config.yaml
num_attention_heads: 14
num_key_value_heads: 14
intermediate_size: 2304
vocab_size: 32000
hidden_act: "tanh_gelu"
parallel_block: false
init: "uniform"
init_std_o: 0.0
beta1: 0.9
schedule: "wsd"
decay_fraction: 0.355
doc_mask: true
Each number is 200 + 40 x the weight over its row's rms, rounded and kept within 0 to 999. Layers, rows and columns count from 0. The size before them is the row's rms in percent of the matrix's.

# down: layer 7 MLP down (transposed), 2304x576, rms 0.0712, rows 724-776, columns 0-63
# up: layer 7 MLP up, 2304x576, rms 0.0965, rows 725-776, columns 0-63
down724,102,184,129,262,155,232,234,208,164,181,202,211,172,288,195,155,168,220,180,148,197,173,155,200,179,164,227,209,187,198,137,170,230,272,327,170,220,186,133,170,243,166,215,205,254,194,179,215,192,217,201,197,246,241,245,132,183,194,201,218,235,189,196,222,209
up725,090,107,175,179,239,217,213,189,216,266,107,184,219,229,209,165,260,193,144,188,123,141,174,179,135,277,196,178,221,153,236,214,222,212,103,189,162,233,115,222,190,208,233,182,186,202,178,178,249,231,193,212,244,137,178,225,214,198,196,229,237,179,203,257,188
down725,090,155,221,201,182,138,193,247,239,216,215,125,268,174,258,137,190,77,273,218,187,165,182,210,237,199,221,93,201,211,170,189,177,191,274,253,246,182,210,143,130,238,238,222,217,114,152,139,215,250,236,216,182,228,196,224,148,256,251,224,211,202,243,184,183
up726,081,240,189,135,153,172,187,224,176,216,118,223,136,196,169,233,162,272,183,141,263,170,158,152,175,254,238,202,263,196,170,183,114,161,223,208,191,208,168,224,172,153,247,240,171,250,107,203,204,210,207,229,288,123,189,206,172,171,239,230,251,208,240,198,245
down726,077,206,228,177,159,183,189,204,225,26,178,254,257,182,168,204,191,237,257,245,150,180,215,182,210,76,148,152,170,204,234,174,307,232,149,131,153,229,251,191,228,183,227,157,210,202,226,162,215,171,173,158,206,135,211,243,233,238,164,199,187,222,183,228,155
up727,108,180,161,288,193,155,170,175,220,157,185,254,304,240,265,155,211,156,183,216,161,301,243,192,52,208,189,179,254,225,193,214,189,258,126,211,290,249,175,146,177,212,185,205,212,191,191,182,136,198,148,208,241,303,207,91,237,156,210,187,153,156,268,171,262
down727,120,202,152,182,228,240,153,187,229,203,215,238,263,219,263,218,181,216,213,142,160,151,128,222,200,247,231,138,183,206,171,246,177,199,177,165,216,267,258,152,247,273,192,274,229,114,224,143,168,165,215,229,166,251,222,143,226,191,239,251,221,192,266,238,174
up728,093,224,237,268,135,143,190,214,180,212,172,248,195,163,175,152,185,185,230,127,179,185,276,281,273,126,220,239,207,199,229,174,243,199,206,240,156,188,177,193,228,185,143,211,208,216,321,237,201,239,208,217,191,202,183,229,226,120,149,169,172,203,151,203,294
down728,095,257,162,180,186,272,249,229,209,190,239,212,171,264,222,95,177,215,207,214,198,166,116,291,186,235,143,157,235,247,134,202,242,180,181,203,205,216,241,123,220,178,157,117,170,238,265,229,232,196,164,194,128,203,279,89,179,261,246,182,152,169,239,242,161
up729,099,162,227,176,198,218,248,169,192,199,135,149,188,218,205,250,229,173,208,189,201,137,257,232,268,176,178,133,195,235,210,269,201,216,145,294,244,167,211,200,191,208,250,143,186,158,233,192,195,206,165,163,162,214,246,198,153,137,214,242,170,148,154,177,186
down729,100,239,188,236,230,229,178,223,245,163,217,203,155,241,252,194,202,281,135,156,177,270,135,203,242,300,231,226,207,224,176,167,246,246,259,144,192,161,140,161,236,259,205,170,191,245,178,248,218,205,162,222,205,121,157,188,204,207,206,131,164,249,178,207,255
up730,114,89,182,204,222,161,281,182,158,183,228,204,150,205,154,290,170,253,209,211,183,210,266,178,206,260,209,259,224,275,211,225,209,214,196,222,202,243,226,178,170,227,284,219,238,198,178,164,207,162,149,225,209,205,233,181,284,207,129,256,139,255,197,276,209
down730,123,136,186,171,139,193,195,156,165,199,148,187,156,159,202,209,133,185,134,222,151,206,143,238,134,171,163,251,257,231,147,166,203,176,187,197,224,269,184,159,259,129,207,189,192,283,274,196,136,261,187,175,181,164,171,206,228,169,239,256,280,229,137,215,153
up731,102,147,109,179,196,151,199,232,255,193,232,230,218,148,159,132,246,294,261,180,164,237,120,218,185,188,158,235,233,224,83,206,177,227,148,279,195,218,218,194,239,228,190,216,234,221,197,152,164,188,239,272,210,143,189,215,177,279,232,227,147,235,228,244,234
down731,102,248,243,205,198,226,189,219,196,142,234,140,232,232,199,220,186,153,230,202,177,185,206,170,235,187,123,157,194,228,265,113,259,215,217,137,171,216,224,142,128,135,259,207,169,192,133,225,164,196,227,195,258,240,216,166,134,211,191,172,217,138,116,213,227
up732,095,222,177,188,261,255,266,266,166,209,128,167,229,191,162,151,182,245,171,170,225,238,106,156,167,207,183,215,295,248,251,219,196,231,237,222,147,191,223,163,191,166,254,200,157,213,168,206,250,173,192,239,209,254,182,260,119,205,230,211,143,199,171,211,173
down732,104,197,216,153,241,182,305,195,233,226,235,130,202,219,113,173,200,172,252,167,207,175,254,206,297,233,225,266,197,162,235,155,194,233,209,235,194,206,225,182,203,253,205,235,182,117,180,161,217,208,280,168,231,232,221,187,239,181,212,186,256,225,227,223,234
up733,097,222,211,195,140,258,234,259,173,198,259,266,184,138,128,221,162,184,211,191,241,209,273,216,212,173,180,282,191,217,221,143,197,212,259,198,210,215,209,164,222,159,180,252,254,225,260,141,218,175,229,267,185,164,203,132,218,183,244,220,244,293,223,173,188
down733,098,240,221,210,220,170,142,201,154,210,197,167,211,133,127,117,237,173,156,174,172,158,222,149,267,192,202,142,164,185,216,158,263,217,186,171,195,244,113,233,172,172,175,252,182,194,235,229,290,286,174,202,268,276,235,192,177,172,225,165,170,158,203,202,252
up734,105,151,239,177,195,154,241,171,202,260,171,227,193,139,132,249,172,192,207,199,102,285,224,229,170,148,256,244,221,234,252,243,179,218,125,262,196,207,204,142,210,234,264,225,181,293,167,132,123,216,152,244,134,130,166,272,194,203,197,188,296,256,158,195,125
down734,104,215,187,179,150,224,196,286,238,186,232,267,148,212,210,187,124,184,162,195,205,168,248,265,189,202,163,269,160,114,213,212,187,227,160,186,159,216,195,257,209,153,178,185,196,200,197,239,232,160,240,271,296,218,184,258,147,161,250,238,167,308,188,174,160
up735,094,164,206,163,193,201,177,209,177,222,201,150,206,272,241,216,143,184,163,165,190,220,111,174,211,216,174,220,263,180,207,198,131,153,124,217,165,143,234,206,218,166,215,213,180,119,192,184,277,185,171,237,207,215,209,187,148,218,234,246,196,205,196,193,217
down735,085,254,230,234,197,163,169,221,259,207,225,257,207,158,131,212,296,227,256,167,234,212,279,219,150,177,200,189,178,229,210,230,210,241,294,216,253,229,176,271,150,187,215,231,199,271,206,209,103,217,248,189,248,228,166,195,192,138,183,193,197,214,166,273,130
up736,098,165,217,154,135,279,221,199,215,182,185,174,183,271,181,264,259,205,198,242,155,203,115,208,228,190,210,269,222,300,224,210,204,183,215,229,166,196,210,253,203,164,158,222,205,144,169,234,259,225,176,217,311,191,178,195,147,241,214,227,122,173,203,183,152
down736,090,213,160,220,256,233,174,126,263,176,219,246,235,175,186,198,235,198,213,156,162,141,193,247,239,150,198,191,168,116,146,161,159,207,241,139,143,185,226,159,138,220,175,196,196,257,196,191,220,199,230,194,200,228,167,159,273,231,134,245,183,257,233,222,180
up737,095,169,264,193,216,160,219,161,197,214,195,258,184,236,143,207,226,259,177,166,208,199,194,235,230,178,221,186,228,171,199,227,185,186,177,202,170,201,232,160,203,269,260,154,119,261,268,223,181,188,165,262,221,178,170,313,140,158,171,158,205,217,193,129,230
down737,095,282,222,269,198,137,183,277,212,257,219,184,195,162,146,229,222,173,219,231,261,238,135,294,243,204,239,235,172,183,273,200,146,228,199,217,230,167,242,259,189,160,171,163,169,132,222,150,256,221,186,219,276,135,142,160,233,223,189,180,254,127,94,249,206
up738,098,257,231,242,209,194,197,124,207,225,176,229,238,185,198,195,189,165,187,269,200,196,200,221,164,236,61,224,238,139,175,265,195,241,112,314,207,211,189,234,142,206,166,152,213,267,183,129,138,124,209,247,155,250,147,158,210,214,202,209,226,228,211,242,191
down738,095,261,210,202,159,216,93,92,248,188,137,111,203,146,191,216,226,216,204,198,209,181,222,178,197,222,251,245,186,239,183,201,197,144,279,253,167,181,162,181,189,143,259,237,138,212,173,226,164,215,247,168,242,183,180,161,165,144,147,131,202,196,194,232,217
up739,099,218,163,268,152,161,209,183,191,224,184,168,222,239,202,220,242,173,216,208,191,200,197,171,181,175,168,205,190,272,182,274,175,171,181,204,158,177,244,154,196,249,219,216,235,145,180,232,190,167,169,204,173,159,184,287,185,127,172,183,159,205,190,215,168
down739,096,240,183,136,248,192,220,247,202,212,266,201,201,178,161,125,176,197,238,108,231,234,192,218,224,166,203,239,206,127,199,212,245,181,186,182,215,238,198,249,277,133,140,227,177,206,141,188,258,169,188,215,165,244,269,195,164,136,163,239,177,238,206,114,241
up740,108,180,175,233,156,244,126,218,231,149,257,183,206,210,196,187,211,266,216,190,212,192,260,153,189,182,165,206,197,229,203,236,235,138,180,187,251,150,217,224,143,126,173,210,183,246,196,179,204,220,221,226,251,174,257,118,161,129,208,197,176,204,249,262,238
down740,120,206,240,216,225,213,213,180,205,163,149,247,231,230,226,140,218,284,148,133,181,168,228,189,245,164,218,193,179,272,184,114,225,193,174,282,302,163,228,159,216,213,258,167,219,301,191,248,184,175,277,213,289,180,191,122,244,126,156,242,188,130,239,188,120
up741,102,185,150,194,145,255,161,186,232,193,167,234,195,207,240,178,264,306,187,233,182,210,213,205,172,145,210,218,233,180,159,173,158,190,218,237,210,179,209,224,173,279,199,206,231,244,184,175,209,222,187,216,208,274,207,231,207,151,205,138,191,211,211,127,202
down741,095,177,195,294,196,216,149,182,242,272,220,203,219,212,200,151,179,161,218,174,268,165,213,230,163,204,177,229,191,218,154,211,261,183,174,214,196,199,168,147,205,239,278,202,162,202,219,228,226,256,222,153,160,175,253,181,202,173,256,247,145,194,136,250,158
up742,107,168,216,148,146,253,221,166,155,280,140,234,198,212,191,280,260,167,187,205,201,169,238,188,221,179,178,197,185,198,227,189,218,236,239,235,237,201,162,248,223,220,214,154,202,196,256,198,173,214,233,226,126,177,116,146,159,276,213,197,232,186,111,180,225
down742,105,200,141,197,210,188,262,172,193,261,193,298,125,204,117,150,231,177,212,234,218,246,232,92,100,216,293,186,206,160,193,166,269,179,153,159,185,182,164,214,104,217,154,138,177,207,208,176,195,169,248,207,194,227,195,218,233,242,230,257,102,184,210,243,268
up743,113,202,185,211,216,261,198,199,305,218,198,230,200,202,204,245,183,191,256,158,212,191,253,251,188,160,125,192,245,217,254,208,227,229,204,218,204,211,279,197,206,245,250,235,185,237,183,210,206,215,201,141,182,180,174,253,173,271,202,214,241,254,285,227,168
down743,120,214,199,217,163,274,252,200,229,173,170,258,181,253,346,199,196,197,157,171,168,146,238,243,251,207,208,186,223,315,176,263,169,192,182,154,141,240,213,242,242,168,177,213,205,292,227,244,143,236,247,269,247,224,301,227,219,191,194,234,222,263,305,232,252
up744,094,250,173,229,175,197,240,242,179,225,231,180,226,263,259,210,144,280,192,184,232,206,225,216,201,215,138,141,180,172,180,182,184,210,220,243,191,243,179,231,196,162,189,194,223,209,262,144,168,152,142,289,157,152,160,307,215,188,251,155,157,197,256,177,179
down744,091,256,187,156,221,155,170,179,221,203,222,200,162,186,166,200,224,152,213,208,279,205,182,145,129,258,218,161,190,181,235,229,167,166,180,172,187,225,192,220,198,232,295,125,198,160,156,229,186,287,195,158,191,167,249,176,222,251,187,151,148,187,112,144,243
up745,108,173,296,199,214,215,183,132,215,228,159,172,235,214,197,310,207,143,228,186,183,270,178,104,209,204,110,149,191,208,195,200,118,242,226,190,198,259,200,254,177,172,272,296,151,154,196,162,207,235,249,190,165,233,235,225,180,208,192,255,199,239,202,212,160
down745,115,165,181,191,231,234,168,244,231,166,141,170,211,184,241,224,228,223,185,211,198,215,147,204,208,194,177,181,237,175,242,170,234,238,161,168,174,162,180,159,196,187,190,164,213,203,110,156,195,225,177,144,270,264,169,227,217,162,196,206,173,210,185,206,166
up746,082,158,219,376,221,154,200,256,140,185,237,205,178,167,187,277,178,169,191,197,167,229,223,230,259,163,231,223,264,230,182,214,256,209,261,214,208,269,182,163,181,259,214,242,217,159,237,192,219,138,187,205,232,233,169,155,199,227,126,210,210,225,127,184,148
down746,087,154,202,223,172,105,118,166,250,143,193,219,233,272,251,152,217,196,160,170,222,196,219,216,186,171,208,189,189,193,237,103,165,131,208,216,194,181,220,221,173,179,201,170,173,146,181,188,216,206,173,209,183,147,186,283,212,229,171,189,177,233,188,123,224
up747,105,175,176,193,190,155,199,183,206,205,184,150,219,257,235,136,186,188,176,185,226,222,142,171,224,257,209,267,221,171,201,144,177,209,223,156,230,237,161,216,253,177,186,259,89,176,135,178,154,187,175,228,254,126,201,234,151,230,186,193,210,171,169,220,161
down747,099,176,216,242,226,229,198,164,203,121,308,231,209,235,158,261,152,216,214,163,134,231,166,150,190,201,191,241,260,204,131,128,169,201,129,202,170,199,285,202,72,191,241,180,216,226,173,180,240,225,191,197,186,147,188,221,178,225,240,155,183,262,267,134,185
up748,125,139,186,216,173,235,183,142,201,152,182,257,150,230,213,176,161,192,172,242,144,140,204,156,187,229,174,165,218,167,165,226,199,260,189,145,266,175,188,201,272,260,262,200,189,124,247,261,162,147,132,185,128,209,203,194,193,205,202,160,225,239,237,288,183
down748,123,202,249,204,162,244,206,190,139,122,179,176,182,151,192,205,218,203,207,153,205,141,200,162,199,136,213,184,135,165,105,205,199,231,193,247,226,174,197,202,222,203,189,207,173,163,187,232,226,175,192,188,182,214,213,227,150,263,279,247,207,212,164,204,221
up749,110,190,210,198,222,210,197,293,238,178,181,121,175,185,247,165,163,272,196,230,156,174,256,198,172,216,242,182,191,217,101,174,173,233,229,134,230,116,265,228,257,185,162,190,196,176,224,232,166,191,211,119,164,231,113,187,87,192,189,163,194,294,221,169,81
down749,111,220,226,155,179,294,195,272,153,221,181,203,170,190,181,176,201,225,141,263,170,268,90,224,235,236,234,224,170,139,226,159,270,223,249,189,179,228,204,174,186,137,192,214,175,189,132,158,198,229,194,154,164,165,244,147,130,238,225,209,216,198,184,146,253
up750,085,231,221,110,191,248,248,211,204,271,247,254,234,188,205,228,185,170,92,166,155,211,196,156,223,159,182,172,162,164,149,187,234,85,248,211,206,123,178,145,172,209,212,239,235,220,165,204,228,157,241,208,238,268,183,192,212,197,201,212,227,213,201,182,173
down750,086,206,170,244,202,245,173,153,203,112,189,231,152,184,211,181,178,260,276,142,156,187,185,213,259,195,198,171,196,300,206,233,276,215,173,192,207,293,258,214,143,208,155,129,246,161,237,188,198,155,151,182,206,217,183,223,293,170,158,183,212,240,199,205,237
up751,095,141,203,268,279,214,173,249,206,143,241,177,224,207,229,175,204,199,134,171,168,141,291,153,152,174,294,217,240,195,236,229,208,255,234,169,152,194,194,225,187,187,147,237,218,271,225,187,192,200,119,225,165,227,184,194,192,236,172,197,190,190,144,158,208
down751,094,226,212,198,168,135,190,143,260,208,184,196,205,191,200,186,200,218,252,218,186,263,112,211,246,206,158,180,174,183,159,191,209,192,238,220,202,162,167,150,236,232,232,182,175,126,138,193,211,257,210,208,207,100,204,224,190,222,318,246,232,219,283,255,227
up752,100,93,179,171,217,174,172,128,187,173,181,145,124,186,222,228,137,256,201,187,205,140,190,95,268,158,182,185,247,255,219,272,181,236,227,169,195,202,108,220,176,181,220,231,171,173,242,150,197,206,156,181,276,222,124,232,292,132,174,125,262,250,140,212,220
down752,100,263,243,246,201,190,165,211,172,171,205,243,192,253,232,320,126,177,243,192,174,246,274,251,162,240,224,167,189,160,248,185,224,216,181,178,244,255,218,164,175,194,174,119,209,188,141,227,111,165,161,130,206,311,221,224,163,266,174,225,197,237,166,183,175
up753,102,253,181,181,184,202,252,227,220,230,227,149,212,241,228,248,245,197,173,240,166,265,170,185,184,221,213,167,205,259,176,181,173,245,159,197,233,263,283,204,154,198,165,197,227,214,188,223,253,302,234,182,149,155,194,234,163,178,228,211,300,156,169,269,242
down753,104,178,164,246,147,234,219,224,199,162,180,248,203,143,217,237,266,195,189,231,166,233,214,250,200,167,221,129,239,192,241,198,160,246,138,166,170,189,163,221,162,264,225,166,174,168,179,219,232,92,233,183,217,165,297,207,254,204,208,219,182,205,215,202,126
up754,095,152,179,199,176,223,170,182,167,196,181,115,176,184,275,139,165,240,232,260,221,169,175,256,269,224,161,204,133,123,220,220,260,293,172,197,182,142,220,148,233,216,235,229,192,96,181,247,193,136,211,158,212,199,146,189,238,187,155,195,147,252,282,192,194
down754,101,194,170,187,232,136,163,159,186,45,195,230,197,177,130,223,196,194,230,215,262,234,172,229,214,134,146,180,190,166,183,207,221,222,141,158,259,112,183,234,157,180,217,201,198,234,191,204,190,252,153,160,178,209,189,203,138,250,185,230,237,130,218,157,145
up755,112,168,269,198,230,196,167,199,124,231,156,187,140,179,205,239,193,254,206,310,128,189,182,174,259,197,235,173,155,200,209,258,245,218,277,182,153,217,145,231,234,151,223,226,207,183,279,268,172,213,191,210,189,239,164,209,122,122,191,182,207,150,174,233,219
down755,115,205,159,195,214,263,173,182,150,124,174,132,148,190,215,173,232,197,116,177,133,209,196,169,188,221,273,251,165,207,235,174,221,201,197,212,203,200,238,224,233,177,163,212,228,235,244,264,132,153,166,197,225,256,240,227,209,197,186,246,232,180,144,165,139
up756,080,263,250,246,196,243,241,174,241,280,210,201,190,181,176,210,216,181,172,160,221,210,198,230,250,225,256,204,162,203,210,184,162,233,258,183,158,199,210,146,160,287,160,181,207,222,236,204,203,185,149,225,206,274,200,230,241,212,160,186,265,182,171,166,202
down756,083,212,148,199,212,204,185,254,149,168,227,202,247,285,209,231,189,264,255,200,178,249,171,217,209,208,137,219,258,160,222,254,191,158,126,192,190,214,246,213,240,230,241,115,259,198,150,248,188,242,220,214,227,179,231,169,156,151,230,175,179,180,272,157,223
up757,099,130,239,180,175,241,202,208,229,237,169,155,238,215,226,337,269,208,155,202,144,208,213,142,246,131,150,227,249,184,219,265,231,160,116,218,162,191,258,167,174,292,236,262,124,177,226,173,162,239,173,234,180,223,204,204,172,217,207,233,171,268,166,291,192
down757,096,152,211,252,181,169,216,204,296,216,257,241,252,163,166,264,216,307,141,172,218,268,142,243,151,233,236,190,144,169,215,197,215,226,130,203,264,197,254,255,210,199,223,163,249,161,126,214,180,186,271,138,221,277,210,211,239,210,206,91,156,171,242,209,202
up758,097,258,249,244,201,168,198,245,210,194,180,141,201,180,210,197,127,240,289,139,115,234,167,222,236,113,239,143,185,156,265,213,232,227,309,126,246,204,202,211,169,190,277,136,211,275,179,187,159,194,236,255,274,193,240,190,156,220,216,223,220,192,262,197,218
down758,098,191,234,210,238,266,235,171,246,238,178,190,231,171,155,155,171,192,201,126,167,133,214,220,152,201,191,239,223,246,30,189,279,142,193,190,147,213,179,107,235,184,186,188,164,212,188,166,252,230,190,202,232,149,236,192,204,215,213,192,234,178,144,224,264
up759,091,213,229,134,194,140,156,196,220,199,190,159,172,195,180,234,205,211,199,164,192,212,218,212,211,199,217,212,109,212,227,156,219,171,234,166,266,239,217,224,214,176,140,187,184,239,134,179,173,165,167,176,255,151,241,218,183,193,230,209,164,252,198,187,137
down759,096,193,230,184,173,218,176,206,198,200,166,229,241,233,229,237,254,233,282,182,209,220,310,267,177,155,248,100,224,256,202,188,284,199,229,224,183,128,226,168,208,194,171,210,188,122,210,245,183,279,178,184,194,193,152,251,167,129,132,193,223,184,200,186,239
up760,099,191,143,203,143,125,218,193,169,264,162,138,184,164,114,210,174,222,185,176,162,213,215,206,122,176,129,163,235,189,189,203,206,117,218,290,276,236,203,246,187,220,200,209,196,197,223,150,199,233,216,223,164,233,212,259,222,205,202,134,189,172,188,157,150
down760,099,225,183,226,284,189,159,245,193,204,237,256,261,207,232,252,209,232,157,109,250,228,211,193,184,223,225,252,159,262,248,137,215,193,217,165,197,180,160,245,150,165,118,173,158,206,273,173,226,167,270,255,166,186,184,99,216,214,134,261,250,107,189,299,127
up761,099,213,244,155,149,151,214,233,154,171,257,202,252,222,166,128,197,178,228,212,151,160,171,189,191,115,173,207,182,196,144,202,227,174,287,148,212,140,162,204,160,216,185,194,172,263,194,240,189,309,232,203,236,180,199,219,195,237,189,186,206,211,137,256,192
down761,097,222,210,184,197,177,178,220,207,239,234,176,167,232,202,229,184,186,177,176,246,207,212,245,199,230,160,209,245,252,223,248,193,232,129,286,215,218,197,193,248,206,219,208,245,193,195,213,203,218,196,168,208,193,250,193,217,164,188,177,248,219,252,257,202
up762,098,156,233,132,209,229,183,172,235,258,163,223,166,180,185,190,310,199,190,122,236,222,169,274,225,237,197,190,149,200,199,182,201,246,220,186,196,187,128,186,204,128,201,270,226,191,225,222,155,172,184,182,188,192,202,172,205,147,228,215,98,213,178,211,240
down762,100,180,191,266,218,220,215,251,233,119,203,182,178,233,231,142,150,230,207,199,315,220,216,169,257,246,264,182,172,199,185,224,237,148,133,156,189,225,223,283,216,245,214,131,187,180,220,277,174,193,217,196,200,193,194,226,202,219,154,223,217,142,295,199,172
up763,105,193,213,230,237,155,179,144,162,226,277,317,215,207,209,247,304,171,303,254,173,166,256,182,287,199,106,225,249,202,205,189,194,226,137,221,285,193,154,242,165,177,260,144,264,142,227,218,162,254,253,164,181,134,183,246,203,177,148,222,201,198,199,198,268
down763,101,195,174,151,168,220,142,236,232,218,177,212,173,150,255,210,186,214,221,225,231,250,119,209,223,151,207,260,147,276,144,170,181,211,120,245,133,202,227,188,221,227,205,186,221,169,161,218,209,237,191,191,206,221,250,199,181,165,259,189,197,201,159,195,264
up764,101,232,220,168,137,242,143,181,214,191,115,160,177,203,193,199,186,234,195,179,182,171,249,186,252,186,186,168,200,233,268,261,281,217,222,81,271,136,186,178,240,186,225,241,157,241,169,182,181,161,126,195,210,313,163,205,261,214,180,208,223,233,245,217,186
down764,110,119,257,203,176,163,244,199,255,241,223,145,201,137,228,217,208,144,296,181,151,250,281,242,226,193,117,179,184,182,267,200,245,213,200,238,168,241,193,173,178,261,212,204,200,184,172,268,207,204,261,236,185,163,133,161,154,188,223,158,186,210,188,240,202
up765,082,220,186,131,250,210,212,289,158,150,216,181,227,175,288,254,169,245,285,193,158,200,219,224,171,244,167,158,231,235,236,231,159,272,171,174,212,190,207,249,196,195,194,207,183,240,156,201,193,186,155,168,208,144,294,130,218,180,211,216,197,171,225,185,261
down765,092,242,166,226,198,168,210,152,198,214,220,122,215,178,206,132,234,171,146,222,225,216,204,126,238,260,231,138,214,180,126,148,152,175,225,235,219,144,248,213,227,174,158,235,247,169,208,153,278,189,206,305,196,293,143,241,192,204,178,211,171,226,183,184,150
up766,105,207,220,180,207,164,227,236,213,228,187,245,190,155,200,235,219,266,210,191,211,228,153,282,178,191,204,204,174,221,190,221,193,236,176,202,198,158,264,106,161,238,164,180,224,245,243,198,170,180,131,240,173,166,202,177,171,212,193,200,223,272,245,161,204
down766,109,188,191,204,199,139,94,221,203,147,209,172,259,224,248,174,167,242,191,210,219,227,302,151,130,236,263,236,125,269,174,216,209,167,180,262,197,175,228,230,186,196,207,131,185,260,149,222,253,224,263,229,225,181,221,236,254,126,207,168,272,95,121,297,203
up767,099,146,186,216,211,222,189,217,145,127,144,140,176,174,95,220,216,184,168,167,160,214,172,147,202,183,180,169,221,155,191,232,267,192,221,212,228,214,193,202,246,219,160,227,185,174,203,267,188,201,198,186,257,200,180,188,173,205,183,185,164,191,138,245,278
down767,100,188,229,213,142,148,124,240,245,221,207,213,221,189,173,231,265,228,139,193,184,260,200,226,246,159,161,154,217,127,160,280,205,156,239,196,223,218,282,156,252,197,162,259,180,197,158,177,213,195,235,191,265,199,166,160,185,220,179,185,238,259,244,191,172
up768,095,151,220,260,162,203,243,222,191,174,191,315,224,113,148,125,150,121,188,226,218,148,155,262,228,219,200,184,178,246,187,178,198,225,164,217,178,275,194,212,219,248,131,206,189,212,136,232,219,172,143,181,212,263,226,217,153,191,233,282,206,178,226,208,186
down768,102,311,135,170,215,214,218,187,211,217,241,168,95,263,232,208,203,269,116,254,187,192,189,190,157,216,192,223,206,160,161,254,226,234,299,217,201,124,179,235,210,224,280,320,221,267,225,202,212,191,263,210,198,293,200,153,211,264,195,193,224,240,255,234,232
up769,098,231,169,149,188,159,194,195,265,220,200,186,177,194,249,203,180,214,169,248,217,203,226,203,171,215,242,272,198,201,218,251,200,237,206,191,181,130,201,146,192,188,245,79,210,220,185,203,200,168,239,197,175,175,197,158,247,199,235,227,222,210,187,205,156
down769,100,148,208,175,184,219,187,197,237,186,254,184,186,218,184,185,119,237,213,140,217,159,232,238,262,169,166,155,192,166,174,123,234,188,315,171,210,172,156,217,178,195,155,260,164,195,159,167,165,199,247,262,251,152,196,199,219,280,211,137,201,191,139,156,249
up770,098,237,187,231,180,114,142,226,164,186,184,155,93,125,224,233,199,131,191,154,248,209,186,152,208,112,169,181,195,119,160,219,226,240,196,155,213,208,198,239,257,208,266,207,199,163,215,159,167,121,141,246,212,154,244,182,191,204,183,177,245,223,239,124,191
down770,103,189,157,193,167,254,181,203,179,198,217,148,228,132,230,231,183,111,202,182,207,238,252,238,223,184,203,223,197,216,243,136,249,164,173,191,199,215,158,230,186,147,170,230,192,204,216,156,256,228,277,231,219,180,155,228,173,187,188,230,221,148,156,281,218
up771,103,111,202,227,159,127,208,138,210,218,263,165,160,204,214,220,250,209,200,143,232,107,246,248,259,196,174,125,177,188,188,183,218,237,165,267,210,158,177,207,217,210,180,163,165,147,160,216,249,227,162,203,210,155,143,156,262,234,172,196,247,111,199,213,176
down771,101,205,180,224,199,220,180,195,215,161,226,181,234,139,180,305,242,186,154,163,187,202,167,250,192,233,193,242,203,209,255,174,141,277,168,252,247,185,211,206,224,238,191,211,248,200,258,211,222,258,154,209,196,185,195,218,169,229,167,271,181,178,250,199,161
up772,102,198,172,210,157,192,229,198,182,126,215,177,250,217,163,144,201,142,240,214,228,203,105,189,187,187,202,241,195,268,197,193,226,236,197,212,216,177,126,205,163,208,163,180,194,249,131,181,247,160,209,187,242,225,230,253,163,216,191,185,175,260,154,216,170
down772,101,229,168,200,229,226,230,240,166,212,165,180,186,212,163,148,213,216,197,107,213,218,229,249,223,223,211,226,148,225,240,177,209,201,253,233,211,211,340,183,109,132,204,199,218,213,233,234,222,282,199,267,204,101,226,163,173,211,222,193,149,209,183,205,143
up773,103,252,241,215,167,171,189,175,242,196,219,220,202,184,221,208,129,150,247,245,165,191,172,216,201,185,213,195,231,219,211,188,215,200,181,208,291,198,195,217,161,261,265,164,235,230,170,250,229,123,183,231,249,205,180,146,179,218,217,211,264,206,184,86,172
down773,090,196,208,161,214,267,198,231,195,195,195,177,238,153,202,116,239,139,205,177,204,146,218,261,196,193,126,133,217,221,222,210,259,234,191,180,204,188,189,312,194,178,173,220,250,232,250,217,111,167,197,285,261,175,210,274,260,211,150,183,180,225,212,168,198
up774,111,156,192,251,226,139,207,211,255,267,178,176,143,226,237,166,224,215,239,174,240,212,267,228,196,244,220,225,218,120,182,199,156,187,218,218,161,271,157,176,162,199,161,154,239,161,167,244,217,243,214,209,182,177,78,142,247,163,221,259,217,189,109,218,210
down774,099,215,231,220,220,260,210,143,230,165,166,221,214,221,208,184,205,237,234,223,196,232,178,209,178,218,195,159,162,241,196,169,151,224,156,225,273,212,223,216,230,236,183,242,175,184,176,208,161,185,227,217,173,195,127,142,208,206,273,172,199,178,171,214,198
up775,098,177,268,219,247,146,186,190,158,155,152,201,244,218,212,209,211,251,181,189,143,161,204,168,245,208,157,207,280,153,187,174,210,254,223,224,234,213,166,169,176,233,180,222,107,193,177,243,276,186,172,212,164,231,161,174,239,181,218,169,300,193,212,182,197
down775,091,252,192,211,219,219,151,186,176,239,230,154,172,223,158,256,237,226,205,208,191,116,144,210,177,149,168,205,201,190,166,244,147,205,132,166,167,226,171,181,156,221,219,256,174,222,218,239,155,192,190,211,245,114,221,267,137,167,257,225,195,194,151,131,166
up776,097,215,187,79,214,220,246,206,111,198,214,149,226,201,202,173,183,144,233,190,222,204,212,213,248,205,161,132,204,208,305,116,212,194,248,135,208,156,224,167,171,253,208,183,160,232,201,231,223,231,179,223,183,203,140,211,206,184,205,134,221,244,161,229,155
down776,095,108,206,242,164,182,155,291,151,202,201,173,174,169,263,158,238,196,146,177,176,212,155,200,273,292,168,228,177,189,198,215,262,180,143,193,192,198,183,203,227,167,196,227,199,215,265,157,278,201,199,250,220,160,287,222,174,225,229,296,198,198,184,260,204